Each number is 128 + 24 x the weight over its row's rms, rounded and kept within 0 to 255. Layers, rows and columns count from 0. Numbers have three digits each. The size before them is the row's rms in percent of the matrix's.

# up: layer 9 MLP up, 512x128, rms 0.196, rows 171-187, columns 0-127
# down: layer 9 MLP down (transposed), 512x128, rms 0.189, rows 171-186, columns 0-127
# gate: layer 9 MLP gate, 512x128, rms 0.195, rows 172-187, columns 0-127
up171 096:094166108145175162142157179161149103116115112103118107130120176137125139118167123138112102118122128135114096152094132114112122145143122125148157124158140133141140111131144075093132175122126112116147154118163119123143113137133111141118151119107121148156160209138136134097101077114142119130123127104178180122140161141130132172108163133114162149109109141166120141118124099085108120139183
down171 100:102104128138123115078140104128149115139151118153111166125164139114115126113084131133121115137118181121106087086151110122146089154154147088118118160089144108121163102084182149136146125146090161127121137138122122127137109137133166103119112145102138103071131130068126134149102105073178113100139087137106152151144123135162121138122114116153129160129117154122105130151095129174115155157141
gate172 099:114133111166116135143135104092141102159127130149106088123128160149152122099108124141122135170121182160133154127087142103125128138184141145109146193103143089132120156121116160127154147143121121120122096116126143138154126111175090091119140147158157099119086118127124157144111135091139143097104112132123091150143144114143098122130066158159096130104118112118135156128187122111158079142101
up172 098:105087103119101151153154099090106133088121107091127122087142118161147118163130164094127155148147131066143140103159080102129164151113171142119138185110177102128159142100090147114111139162100150105140110126141130113146123086149129131132076129121090145110110116114101144134136143132156138134138141109105175147162132125155123151158118127119123148126128121115141148121132065141136080128145
down172 098:172129155121116116127145107108100107078131103140122166169122153155141113109120151137126152140116141139164128162107137126136135142108120130138136154089155082138136095071156112102122136099112027126124130125144123162115122119134119116132110130114096106124120132134166121127118125085098123128207144128137139144126093115120125196136089119088104107156127139112178106135148110116125116131151
gate173 104:032106122145162172160105136153122119108102126108143137143144123149113102142162119126129102116135091112103158138094113148116118117126139102085115153124126142107113122135133167172145111141110151127144149116131138080148122157143093136147118126114152161162130120110107122124106111141155151164151174095145146077095087158107109102097125114129137090123132175149114154099108147121144164091151
up173 103:115151165104119125124127125125147109116087110140114154136105083076133092094129099124106137136148115159170145139118161117101130151109107098097157142148111098110125103109085121164141104161106121147150144097188125121146131122095122122184107116127116167130144082116139113144152107131099126120128117104099106112119121161152119116122119093132158134131169089077124123147092136115168139109199
down173 106:089139156105127153115110084154127123088112118149103112105122133120125121140142151096107154134151101137126153135107146131140096195145122131112127156153118115119107097164099162130147139170106111134127117098103113109152151079138158133144109175132100131157132192141135118140167102143126149139185121082142126092114143114128153138113090162185150095138108107132138115087087119104147103142127
gate174 098:156135125124175152152138124117090100130097165168133129139103117136133097138111166113142142154105111119121166112151141175122109135100123126121096096141135145135090112076185157077149144118125124142144102100119151115134115089158152124172129158145116152111139101170103123100165152105084094107112113139137118180174152088125152141108110135115131131115106151116126133095147176098106120135145
up174 096:123087120147126114100080153115114110188133135097102091114172149081125132157142122104144130124128134116110130121118077111167141093110153122149140127106131122106151111149094135122107135167100122109135129145105149097119104134130080133117110170110154156147163144093144114103081126130153121102130135085141115118121166134058124117152112114124115124193116081149089102112131093113104120138124
down174 099:091102161112159153117114152122114115165187130102118131139175114100111158157132117154172102162096158078148101121103100123127105109101114140093096167143122120136161110110149109117149127115127131080096126142065104144163152114109142137181145178088147138108089151132106121153134124122109100138106104139103114149121089134143098112121126122152163144130152130113147105144126130102091114140133
gate175 095:109107097113130159089125113090135203144152100164100140107145108124106109131115116148080138111130127113126158128095125122120115142133187114109109170110133099143091126140128075090124146190127160127113148143122113129082131132108126167123123133078144125136128149118148102095104140120098132164121138150133112131083130091128141142137101143112161166141094118092162133110146133101118160095090
up175 096:148136164133137138184151129124118112146131132104108177137142098163165156124140141139202137135101169159117157132146129159115117100124132110156106095095161072075102100123155123152157112133097145147138121149128109085144092103117154109113112104089138099173172136140117124155120132128148094119116123124135094146149113124119161138132126114073139119174126135114124121149151133139106168119094
down175 102:167152158134138133137133164131148103152139143094120160164129118113149149112106130131133133080082111167135165133123137124158131101098125122147110173140124130093123134082145078129105131130146139142148135164082092122176131175155115123151111124120124125109103113112155098103108150096142093141096179153135157174103132188095126122153144114159125093134144092127129159111127158124126150149170
gate176 097:108134157127176115118121105132130131124139204159123109086112114110151154185109121135130138134115158162121139103098152134128118147119154120122135118118154131129117182152153142128118137128168110135126124170049125162156139122143082111120144135083134086144134121119154156155144096136154155115154153125134137108181164117136116123148136118112187154128138110116143129121154170124152146182149
up176 098:110172104111128136144141120091125126122086148111178141109083105123116158154151143101116132143091132100139094087149121115118077112116164106160160117131136142143107108159128177118103101099140098111104129126126099120149142148147103169139094150113168116089169076140120110100162129146107155142137125124165128119122130106123142117109166121070132110156115138096121102087117102139090161158132
down176 099:055129103074144126131133129091141133106131112105102107144101140106144120144160108132127105121146114149104165137095123151144125107109107122139116147103128109148144086130144118136100115108147128129157104099113174119117146171138176113139110158126128095132112107086152114109162111175097137123144117166116141169105076097144096168112102105151107151140093175125148168144089110117155124101105
gate177 101:123127144142125135129177144158184109099129090091153128117139091109136157125135103098124144127097119138130141135125108141113108146097103152156127167114102186122128143130121108152123108088117101166119091170110147157118131046109115099161152094145190108167127101119137110145113099122109158115095154135113116098101084139141126122108132115129164161137121143143111154147118118114162147132160
up177 106:151121148145095090141113135109113137135134143136116102155123134107140123097171146167102152128145167134184085077154135119132137140128138100137145109154113133154140119173153138152126149101131152098103138156146138140122092175148105152035158126125113099138118114124091160121116137124121095158160142141126138145130130106160116117122142156087103084085120139091116121113155098109178127149136
down177 108:170154162117173137135165141132130117108141113126168156139110144126131128099146086101139107082136086141149080112099158147163124101154150141162108142120125144117091138118117170118125157122124080172179101152112124153112128097095180107141122141181084141123144135093164145126117124148120175099110133136118120112123097158131111106135143100144179101148123151145107128113113142121106118095117
gate178 099:127141095140113130137138125155123143093143112153109138102139190127126104095102158160129172101105140168132106089159151156137120134133123132123097134074094118166175163190130136113141079103137090103139139082136142145145142125159102148120135130143167103130122128147121081119107115091141156155115167140152167125123123160160139099095135123131149104136123114129094070115137132146129121104106
up178 096:161137130198154130108086145179105114101147153125142087080119108079141113136117104110132148109135107127122154139097141146115108150120126102182085138132131129098142143135147148166114157119144122111112135134107144110119092134152117085095164094119135131130086145130136158110144144095164130113151128150138099107129093115187133115185110100148109153145132113115125126088114149127141167090152
down178 099:087182102058167131120153124107140171114124105128160170126142108107148094168133122175127144115165153115127117136097125122117119123083158122152115130156121117135122165135116132140133129139107112161166178073141159128155123185149123152117110108117094142148144120130145123113157130115125118151085132149123150118140098157135139153166122154132113131115116110096105135106088168155138172090131
gate179 097:099151151170099151129164112118123087128112117125104112078099100132130123123147139124115068159105152081124117130161097139075142098127130135173138180114142142118143110128157106134098120143141114109149143170118093155104102148111141136087167150161141115181142100103127163151121108119139184125129095135109168153110112110140114179131157135114162098137110142163131130104118111123141119107126
up179 092:097137118121131105137172091128140134149131146151132124153129141118162137135128162128081112159149133133116146101134142138128136141126107093077156116109144116077113191104157124116133137184146106118154121110160155110151110117145082160169064114147122131157165130110117115117118135143172144143137106134145134163099162124180079127149113144127117135140145156146118161106153146190138111109157
down179 097:131098140147080128119118126109142115087121113141091111097098064110088138083097124124166136135119106092116110119124116138132130097156123138141125104159121151185122134074105104088144147113143144144117151111093094085141102125120123161085087098106137143127113127114126083135140084134114170123141137138120165178164120115110129143128137154094126108164140113110136130124149128064123149115115
gate180 093:099104143119153145116132166093099111133151071120070086118139108120095152123096124151119163113116190080146129115144082136119100131141109130139146144164129140126149157121107129139127134140081111146115118155093102138126147097123180131107097128114081135101079088119138134161122127125096152130109146140109118096158106122127158078097110130165155122124135143156103135123117128112076137112150
up180 101:132113160118144119104106116115139163112156088140087114121109167104103127163082109128124144109140137158137182107151136086158082163123102098169121149147131138124115136058150143089108120139117103164090159121120116121135136132142132147117106137103143106176150110099123123107124144120143168157114171119099113112114137135131098093087134142155097163144120154141080109088117110157135105104143
down180 098:187116114147084103101141123102104114101128151131125158134119156150129132120146115110148106149122167150139070124112104136149132076127108120137094111152139144116108168156113107097127146169149152115171138113135124159095127144114116157176126146122138160123125117146098090097127106115120098116145101141122161142135122155091121183090108084168123133146160113116114149178142123169105149157085
gate181 091:102152104164111118113165109136103102145112116133113109096124097143116120126134094117071134143135147146131150154088117158140089112145151130138107139128158175169078123108124131096113130124123158142111134125128115132102122132099154134102179147103161146108161114168148142116111068149181157115157122139142175121109122084147152092142128077154102088100101121140138131111114156149107151100105
up181 090:171115066079109102141114097146083146094105147121104126157114125132146118156120128126077133104138107089107053152097140125095162138122135092166113168151129091157123133112131144132147156104122123125136147135092142127123144144149105103125178086127126118090117112145086160127129084106116123186105127131099106137118081121100150132103138121136124129150147109155143141142107114111137153152135
down181 089:133168120164147121152104145133159152141184146099108138127150147141103154103106146126092119150141105081144134135150133115117123144108133122152156080107125136165132080150174164150132069135139147113114123136098138138122102109119129094106116134108106066169146152144151144137140131125124122117111135148100114162135104135176113196098121132101084126163182142175131112147125112124135108124120
gate182 106:146192132138141128107140105132100167133145093156125139122095135142133170142115153179164138104104116180108133090130151110096092127104108155104129100162149149117138187109093154151101120096134145115129118121109121110127138112148123148126128165132147087104106125161112127151099073133139092094111132164145097156143154123142092103130113117119155115121134141149159093143108158155136128187139
up182 102:108083162114132127132126149141183124130153143156114146118109110157119112122100136095096121136135135166175125136114160157143152154128121089127164151115088097139078122179177131096135099152149123166077131111105155123118094139083184118122117111130102159129110134146154166100153131162153096149120096130152123123118131130109111128152140108157125144168133120147126144152162109122091162090121
down182 099:178114138084148103158129154158176160136107106134194164135141130130113101167133182136107172162126127118117143115090106092158123166138116064146117147176107097132115123119156131125113148139157132073150128161165128153133135121150122125110112094131150121157166148172123113158126102107154147144130125165095125143140123147088135118151156109133172104141129143110115137124135128125123133106139
gate183 096:157107119135134107104146102141161144105089093115154112176130138154100113148171124122117113158116128107130108096108120152106110088082163103116124110140112126163118149072117105131117130115133097106149108170168132167124121136096122147128148155149089179122103149095085123079163129155119159131128144126102118143137076106103179128130106106138151106114125104148117119140107170105141117167155
up183 099:168146102125072168122131116117121141160127125120147141163120118130140131142126148111121124150141164124154137149107115166150127069092107072074138118115147127134140138117137134145108141129113152118107129131168155141127114142146162155161109130113156160116150107116135103145150155081106098125131155114141132130147119156151120069105125170109043122092144139096084099148133156140118141081136
down183 103:125121137100119162128113115124124113136186142125157154122134148134171132144137136127132102159128184105116132137076145146118098118120083153165103075139127133135111096132136158128126146147159106180091139113132153162105082106165133127141098123115149117162081135180124111131124089125134152122143104149145103132112108125121142095079113086146143171145106131135066130146173145104136118132153
gate184 108:085186137145140119132136088115129118166153119151159134162105148119135098177137141091103136154111166129147166123126122140143122127072130104137149151102149072106105172121110093137118158114143131113132153151128146118118118131141119141172098123096126092147116143125139133082155151139114147125125136124131146116146126139169163149138118108110156092148144154143156076147129191170174134129166
up184 102:186114144128124131107146132139150108096127111132160117145116109146145129113145178130130075103161187158074118142122160109107132150151135141147128123086154129111156126102148164173136116147121112150089136106133117105148118104087159092098114161111112107150105087119092147180134132121122159160116118052114129141155081150110126162121094150122124133123162118138138149128122124144115122105144
down184 105:157122128152108122158126170104123135125093132113124139142111120113156101148116144156167115082171128117118113120133153147142113164159136147115174130135096096157109116076097139112118125166153143113088136098147151142091155088085201156169112094107121116143153140129110134156105151118131099115118128144167101135147075089138119121132157091128104148145117146119139143170159122142083121113132
gate185 098:107133171122140139080145121099122131137181188121136123164094148146115147167156155127097133194103128108107149116140106128108149129136128123121135125126117089103092170143156165100101126084145120136120136097130137103122118119157117137111098129147147119148092141156106129135146139122123145150167148104100112108140180148153166116139111111101123116080122137153096089106155136146117137156200
up185 099:149134116096120098137113152123093109104127140116136158109159120164114093097126108092146155116139123122121118155114138148170126153108097165150145118152118173117086132128147092163064100168118102132133165158136159145143152189137182123093165108142143138122128146143119127162128114127117150132101137174160156161104147139130111095114142162178131142105130138120161108145160121100155149141102
down185 110:079136115127166096147113149145135105124084118145137141125137121133109132078156097087107116105145144097122094125144145152121096084123131088156135108122141125064114158112187129097109105148135123135141146161132138120139115149133143187128093113077152115131103100147140121100132077140126174126137159147129133099118121137096128097152094113168098114142110113113141074117123151119100129170130
gate186 113:117099088082156110154107171114111124162114104118161122125101113111146173137111107128119116115140121154107084118148131099162120110133087088106101113149146159103146128127138092149143079102094101092131118123122130123106131139135127127127144145088105136129166120106115176107111110155125140123181135110163120082134109111123155096095092133140125139103056104162128091136113169117121126167142
up186 104:138143140107147148134141105192100093155118136118124110083105124107147147130126098116119137114149151112134131144127133079184089125145107095136145120175147119155124149101105137119146102139141121108111140097115156156137082139150131098108132122131125130129136146104161123088181113112102120172116096153119109095155115110121137115147141110091113156116077079151139152137054127092138111174118
down186 102:174118137095156103151131135121090106160139150072133130127107122121125124128121068165081126103164110120099120160135142098080065111183136161120127164132168091115105119120120126146131125134094081113163135076123147134113112132133136108099139110116132149136156118158141128125093078137158103132148109124137138103128099147125109125134142122115139127127139106137135137130102063162175149146144
gate187 102:112127109115109122111138073104113158134119115132128166146101090081104139098130115193150152123151122136127097115133116132100106155099113126138123117142134140082111160128069133132169153105101139133130102153153178143086158104132120161114104129139126146122115136134077127137141148116130114129160118141141070171166119140115131146179140086109144093141151107135108142165151139158099156161152
up187 100:095114131107150134114157119115125153113148141139103146144148121146129158127184086132119125152169147175154089125157135141156103150088170081130059143143120106121127103179108148139138112104145148126101149108073122146089139111132104134132168122101136105096121114155091130109063152136117111119116128147135108077086135116136141165107112140126152134124131114154115106153119112129116084138106